python train.py --norm="rmsnorm" --optimizer="soap_variant" --lr_head=0.00888 --final_lr_fraction=0.1
Each number is 128 + 32 x the weight over the matrix's rms, rounded and kept within 0 to 255. Layers, rows and columns count from 0. Numbers have three digits each.

# layer 2 MLP down (transposed), 320x160, rms 0.0661, rows 87-113, columns 80-159
092197164110109102122125139088146147133120073131130109099113195153119100100142138083142181123125098172126154157060174189049155110141161130135123197093136185110132134159119151127077163149148141126096141063125098092139080121072128056084123126
126128106113122118159163129153106126121112090132180118072155131122140104130148116138070147181116067167168165108116152113127131084134134164082092144130110149149135092075159167139146122137162119169122159116164114164145153100191101096086117143
104109124150105177144161167167080075134193203088135167095136106169165085168214093110159128132137036204104153127140116155212144173108162144167175108164069170148135117156081094147203127095159167197166157181145176172128190160142112093096110152
149159128163123159092162074144153152120150063155111114145150106139172119146170132154147070133117139095094150138127089152113137146123187089114103221079137169059176118179091188191134209182097094139092182139153157117136175116174160115125181113
185127151131147100158181139077168117187166137122167120138136132128156101171176111177144177138096115119123131121100080203113125173083123109107112154087171076153095092157132163126106146077098117130108076135078148109127143167079154153137086078
125146120096143114157155132128094077134121133091101103129154130132117106122128069113169143150118174144115105098129086157118193114093135110167118162156141107132065162121188148182113113140102117092080126156092097081146101148027087112092131128
121088195123101145106107163095155169124165127100129094092147157090154132152177147227110169182137147116121078084116140164103088135132090103048160153030200116142135105117133168077152097156150083109143063067082164135100177161071123075132214084
123205133182083136168167116148154108062141123220121101129126071145097163141138128090079139119097158141106056088119119106124122198093190116175130112125137114186119144148144104121117109147093168146118119153101120092099124103125106109104138125
142075080122121144162125134123131114152105152167072195164149093103174139195152075066114092098155153075106083097145152207127106101096143154150183118102155185117100175163103180152096136133096122127154128049109138126153116112127175194163108135
134149167091099074073085126148143138133128062142130125087159147100121069139180111070110156119135120161122155142147137126143138139126133091152145082109164169120120082067114144141165215151091133051130108155142115107175148144168167095128138096
127078135167081087134155122102112060138126133161135163141049146143188141152144133112091103118111158215137106080125126056107113113128162100150140160218166116191133132104119092102083109160139103146165121145189103138131136109096117153123115155
178160141151141171212097107117132128163107089113154100157118000138138108080134173195126100126151108117075101146142160032099095110140158124125080115106179094168083113126136156078097187121150117233137142149109139111127160107125091095136127110
108155134140152140101074044185155189088103104137134104114138085145093081105115124123153136149078159112129126080145106163146147112158141153143131082133125149139105094155123143175148140135147163127130120169134127115151155152196082152052138138
070081125140110180176080204094148131125168092152118103128115137142133125139159128111145143125133115090119224123200086181094076123156075097158174100090121089194204125183133138117139113136165109103113151205072151097107150120134135132092196112
097116108076156134110131217125077137142100110131091132124137151087104065153137140147145071143187129112125141127128126106171202167118089114122144142109171158125169102149152121178167145126110134170109106024107141139118138081073110109175116097
167167203079147169145072116117089169086163119080158148151100131069102119107137102171110110166157178110167106134124174080135066156147093140163161105163105091069142067120142129077111126140108140101138159149087125088109111107090229135100155158
140125168157142157098118123160131148101102144115087124155143123128099143133124108138097198162143107117162118096125116083134194165127095084116166140162136087129076097097131131179092134125131145121148100107099145146104146079166165086132135132
131138145144118113174155103196122111143094160167131176137159108163164100154144101112138126130123131145118109146156145098132140147089128132131147131120165102144111137095186074159079158110165111114150239114129116132101123135157153104156158153
143131093106094136073119112127190147104115146154152168158129136106165079116106099115090126120139138085157133148131082089116106187082090203103136085143084110123062108139173111060116111108186145147145161114190145148110175072092198092137200099
073113041122138109139129130030130086094145144146177173109141162177113078106094082068136118174142101152124133130116098101107167154158080098071168156074163102129118154125133154160140111116090129136131140157101125150139157109121144138071125120
104101103095113128123160156135124088127122056126105131116072112100140067194091160106112127146145115141127113113116045105160122127120120120189125034111098140121113097146132085109155116096126147129141101184065104114096141160129148149074131079
135144127126158138168058140153203151136122100085153138139176142161140121144065133104139171150102152137118147152160108110131090172140147131140192134113152103200150094126126230183153149171082129122102129120083077113090089170107093136134092131
160162139114208089126079118125129162109199109105154205101115134049128087138129129114125111106073074085154189139115084119119173104155081098135081138139118099096117116150098148129145128103197111136119165124144115114142083113166121135136060121
134144172164116129110153152130121087097126189147164093118113169116132139174142038119144116177087142111087105088146141103152116169175161120127134099138125184164137133159097096152100068172135142149184069099100126122089134134125158114116151126
159120126173110101096109185129107086115184117178133098108133163133145116115108154117112125104215122121091195110086163187117131147105087130147140099069109136129121133140129087196155138132177138068101125124103177112138097124064158126127148131
149146187154111094112155070122093125116123157124172111076171144119182149164111098137156088149126129155147143086186147121103067092150108110113171059140077175128144142152122138115107147141150111132145120118134099176131080152088165164108109143
128050127150061104190151094130156126104143052148177100144101109171161140088138188119174108117149135136133105101177100119147155122121091108086182137189141139080071128086124184110125114090178103140151094149110101071157147129136149150110141129
# layer 2 MLP gate, 320x160, rms 0.0728, rows 88-114, columns 80-159
084118129114133073145121164154113168122129170126132068086117141128145112173157147166103103082165086125111172149117125192139111120164122157119117125178096112174144149128156181120119130126090156100112120174165124163151106140166128099109160139
148113220159159174143064115132057145044197095150094137132133113096128178127067222055047157119053118071101172098193103154160179127077114088115107142064139095139158128135124101141068163096176117089133131099067092061167084188112165065185109152
123109064171108111153128130235108084092111238106115139119157125104105087118118136157105205174106114158060179116090110114157119083084098088065122097106108094104171152168047112083140143149080112100143165083144081090122101080156127140134133135
126199119127166156108130115174132138112088081171112148083164125153198132110082176080110198147162138112118109075118119159131132164147117158139125106156149080124161198177096144146132116173121125157124117156123114180156074126098112124165176149
110119148121119049110093098157103107158089112086121141110173119112083145095112144131118183106145131139122124137116178135060139169116091169161115129103159175125169143140112136144162142098151094079119093116131106179102140095170031084105124086
094088145108110120126165185142169148105155135125124131083141167069149093098202171125132154108159068119123127115183191129114080133149084131133159076132125100159102112111110152164148184086100174132095082154150099174100068159109119118107124145
096133166128117156100136090104164086097098110125176135103195114108111121133117120098118118131124119110166142110137089102154172145140135152164116084100108147024110152193130094134135120070144111112163128076127139173118126136124115144166154103
060099154136151133151107156156134193073120077179080145106120169090120107113141051112085160084052128131120148114131100041087130103171144135093177151150182129168113076119130118134153061100111126146143110173115190090169098125155140084174176148
153171140117117194167113139102154105107143114152039149135141125147089071146135161158106122121128087133135189124189088149137087078122158169159132148102144061116097213115098165148169113130130153157093180099074121092129140144074126070135131100
164109111120098191077165084109104091102094135117094147143083174195111103142165162134111079108150102116095146115170126103142106162081122110151119069152146115165117148102127135178117123109125117170129149164145120175110142108157133139105103141
162096164108102100168145114148080099157204112130166098132147162182115134179125094136090047131130163128099112127171187135126086131112125098080143171107138155098163157112144135167189149128087119172107142133146152139068140118101140075016109081
140152153171127187068090122118085119129136169106033081134104089143119106085120173143122118194157116126077091076117110112096151181163156154135118120141161232185168122120103152129194096104133170116164090153115126205157107116170099127118081167
134135165120131096066152160148130130115156145142151178149097147114156104100113071089175164179116136144091145127075111104141165154157124094113175171166108100109144165135123096108176110113101122139138153114146096162141186190094161137050070133
133168107121119101126088126162070137115146135162069180144057177132139056116141101166097128092094096115118132098208135145163127083119099160106122125146147101150118125091125154210052122105121150109148090108080102131128155107126087111145153113
081136120166103097135147161128105129126102138178096180049111077107136159104141071065108156211133150134075106139086102124124120104175110101081150148191127143091165117129127198062135096167175103123149120123133099088176115107084117129126087171
146138144092135189086166129166159193088092122108130073122132079134081138073148157125087160120140107144148133073147104104096166187113088100161109129153163051088110118161133089198096069086141196115162113136112150144131114141170189126160194116
125165145115104085188109074151131195115064125124086104099117180185090066114121122115104091134112109148094139101159176144112176108087191146138146090156103108135090128134099118128139167157083159096151081138128167147146121081179118137122146129
157166134164154165149109145130098152087101173096070143104137158132126154128139134129134137136174118170126108109124089168115109147124128089110089136054108152171210148161118152201150182155123099121148113143138080119091100145090094078136094104
111158112104143122140148163126172157177090133181161124137107144115057078100125098128157156158143165160174134136078133107077111120202123127091179168116185126152129149186144134115185112172058140135110117095102137071129160098101150152115139093
108108124105153149132102085128104148148116096194098154104133125117173131171118129072177096161106147140141111085152068089113079116169153144123146164147154177141097125130156148131086151175108133091129083205097122087133103120163100146160185087
093095108120119124144140140155086141198151113082152088076133156121101128171118192119112113138171132132074115105157103135142148079153105181142134116081070117141095085130173165072068126064096098157168160114157024136139063171173121126090132114
103090147103039149107136142129117114132128079116111123130101084041170096184124080189101151141130139119107121088159090141149090158076115162121146062143081049135135146132130142087157067131155122138082162120150118148123086116132142164168147119
175112128159139198130167114126140131153105108104083183117044113144143119079167184136111096140146105163106138143152136135121100130130109152147101101146149105133133148097117140153149101083151165111135159156131105134162138176103167135120044104
178125193115158172115140199097159131155088134103151111173110116105139150109101121051089141156144138070160125104158174097098108163170089082075151134098149079085155100135161150157153104147081133181092134115145095097115150178078149100143160074
149136119108118113130129025113092114130105119163141077131127140141111110152129101090134128111131071158131147115149162110155075124131134085106133148127176130123165080071126144154133184046105147097067087120137079069153068159130132155089091099
121067089151123121106137083106134161139091118142146102156136096154118163111110147177153131160101120134125089147147164135149106128151117126107124067120105122095103133091120152158099120129140094083116116122097110122176162088177095129177144124
192120135141145108098135109174139134158132134109133118123139141072131159111108151081117124084142092140143120107118121145177154175130156102072096137130116103124141131163124140102119094122086137186182136079111144115166128144111127078117108075
# layer 2 MLP up, 320x160, rms 0.0727, rows 88-114, columns 80-159
150128155136123132106158110139125073135147100116138147142147102151071141073132132099131150159100134147178129107130156103145160141139116112112144137083141144103121093105100089127147125122164098134140152115127122118122163139098130156134120105
136130094131116133046130120131136119177136127123191155135170104236147125122136135130124138160195076119138055145142098183102055136100143108116100107124124158152130119117078144132136104201124155133099178164154164125102149094142061146116108060
127107055162125112132056119223114096082082214041121136128165105095087118126089149124125183126142123149105164090120076104141170090081156100053138115119108086118162168151062126115110117128105075083149179084157059109131139120158116116151179114
126183120133109152120151131167123138161124100145146119113157137164151135081077117132102146160166134101158077114116131183130084174117148167076147133159160130134126168155085140133175110186090149137110099146106122143136118139121118101154156147
138157127130199055136151111089118116124091184130136113102174167160121139147124136150178135068096165129166124121072120128125177123040129125154130150103129141142135140117154201139141164178154114141131136137139115152164139142099096103118131083
064093199090140176111050149198255142157229071159110100113058114094135197160107124111106171175212185178125113065129135109078140145105134114046123164022045144207188109091152138105108080215100120122106052029193138181143109129125114092102170095
133102148073217155112082113099121102142135135043176148141146145123123119142105099112235118100165069121170180190146128118170104097156159164102147107120111153115122146112154169160128104122108117073121174126155154164128135136191142147163112122
109081187131094131212084172125147177161142095193110102122130144091129092096129076077074176065057164026149137096161082097104146080142165165090144141136155163110094087165177118121166073126116126090099117151098194158121120097149144095166158148
143190166131118153153103163141178100148159090095093178131146119125111076154126180136149100135138071163204148142226114113160083101133166122163092125125154121144120160125080135185157124118125129097116172152085118089093156114111130080139128102
195149120130083109157154106144106107121117135162122245090090145126133067137140115101107029132182139133054140081103157075137105167100163112148126094141139120151094171082148144125094103120178106119138142220170129104123183100159123113092102104
130099107100124128191087145104087148192025154189149115153178088125134102103092149116102185134121159124102161075112151058169105088165176129090128177143124107097095150089171188059134146115161155120165129112070163173088148079178142118127122100
138196150133119168064159152090092136147140157106092131145128090094159129050135153172146085157159128117077134098117088107096206173138147131102107097090137178158170164159103143131192105099164163115155070103104137156104128123152116122090067150
102139105108092129191093135085121138121096088077144116097137119103088145164133155153097117106152126115141083104176120178125065109114122148181096097051137139147139085154138147171054121170134147100070114168132136135126116051140130113202148119
115149171133075102152145186185116160163113148166083139165112195098127067120144091167099150134124094077136101095194102098131125102089113124062143156144161140151124135101133141204132133117100125146125107101061106145123157079130081109161164105
156159196067174140108153082063130137104127067093148103209077160091125060156126082130147151093149156138162182098104130039120130129152085096177151071092159117109120127136117088134145156065085120085150177135068116092100079134116200163152125154
121077161154099087137115177115117105175071086131123118158146152133097109138170147153181122123162172122130147164135115113093097177117090127102161083084151162135142102145151121096083152130104078128130122171103039111099109126142126143095147140
145148119108134167128146170097114107138145097095114081115122120147126157117113092122096082119073086174154114086112129111097120128167120156140114127113166152148169102105154073108121144129119145147093182097090085134075109143047192171094093129
084112106111156141134196087152115119105128132131150137123084090155143169116109046102156115131132101111149087130079123117130089138154091138107131137097096128124134109130190118165090100137130159093101156150084195134144098136070204101175168125
052131057141136136180098119079111070097101153162151174138091205143094151080117059124100109165069181163092103106110117107074172109141108087048189121130220069092120157130104119133163055141102135133097149125124157148113173113093173121113122103
088099135092128148141112080125091117159136099190090165112119123115125157186107177091145078131110157099116150069177043097127094109141151150107134127150176170137136155149109132163126132150118161080116081224082108139146107139142110147167172113
108058126063146087124139129134150133200126067068149100137171151104073126151152115126111137140170123155119141170140107218166173063148114187110148129075081098119097116133169167105071140108082079135154169103156053127145081123184045145109181166
063064126117070098133086126109162092196111113167107107137179155081064091166174138126144184131126144131136090156093079136121108129171107082160161121175116180181136109123115146110122119097083157173178154117166181176080149143171131076100124151
097142123087104107117107141123093110094152180148157091092196140105134156150102103098104128142161150078071094081111165135107154159142186087138137122122130169148177148142122094096142132159117069213129081115128156103075130128114137069094160124
161111164138141193128134166062128099095137184113145160096118113153130138120107129095091128086138113111097161127115111143104132171169111066099132087148192075088116124173067115127178109053118147200116162171163130125088135149117118103095158087
136092154156147119138120167142135132122151152114129175136150114121155180174145121125162098106144170122142105151086124139115141140118115162146134125110044146142143146181109077074129072178147084156176174176134143125119150097125135163169133176
139161137089191124166123119155129126143096157097147099152151150147100124118135146104092131088142145112186102079100138110102186156136141123119093189101139145121115087176110146118146138105082131150122143145201096116128108197168132109104127114
116173133083120123145183112076135148126137128159129164124159129172127098136157147106132140122119160116079188138149135089095102155170147155145199098115144133083119148080134133122162151138146154134088132127115102124096111089155098152131099105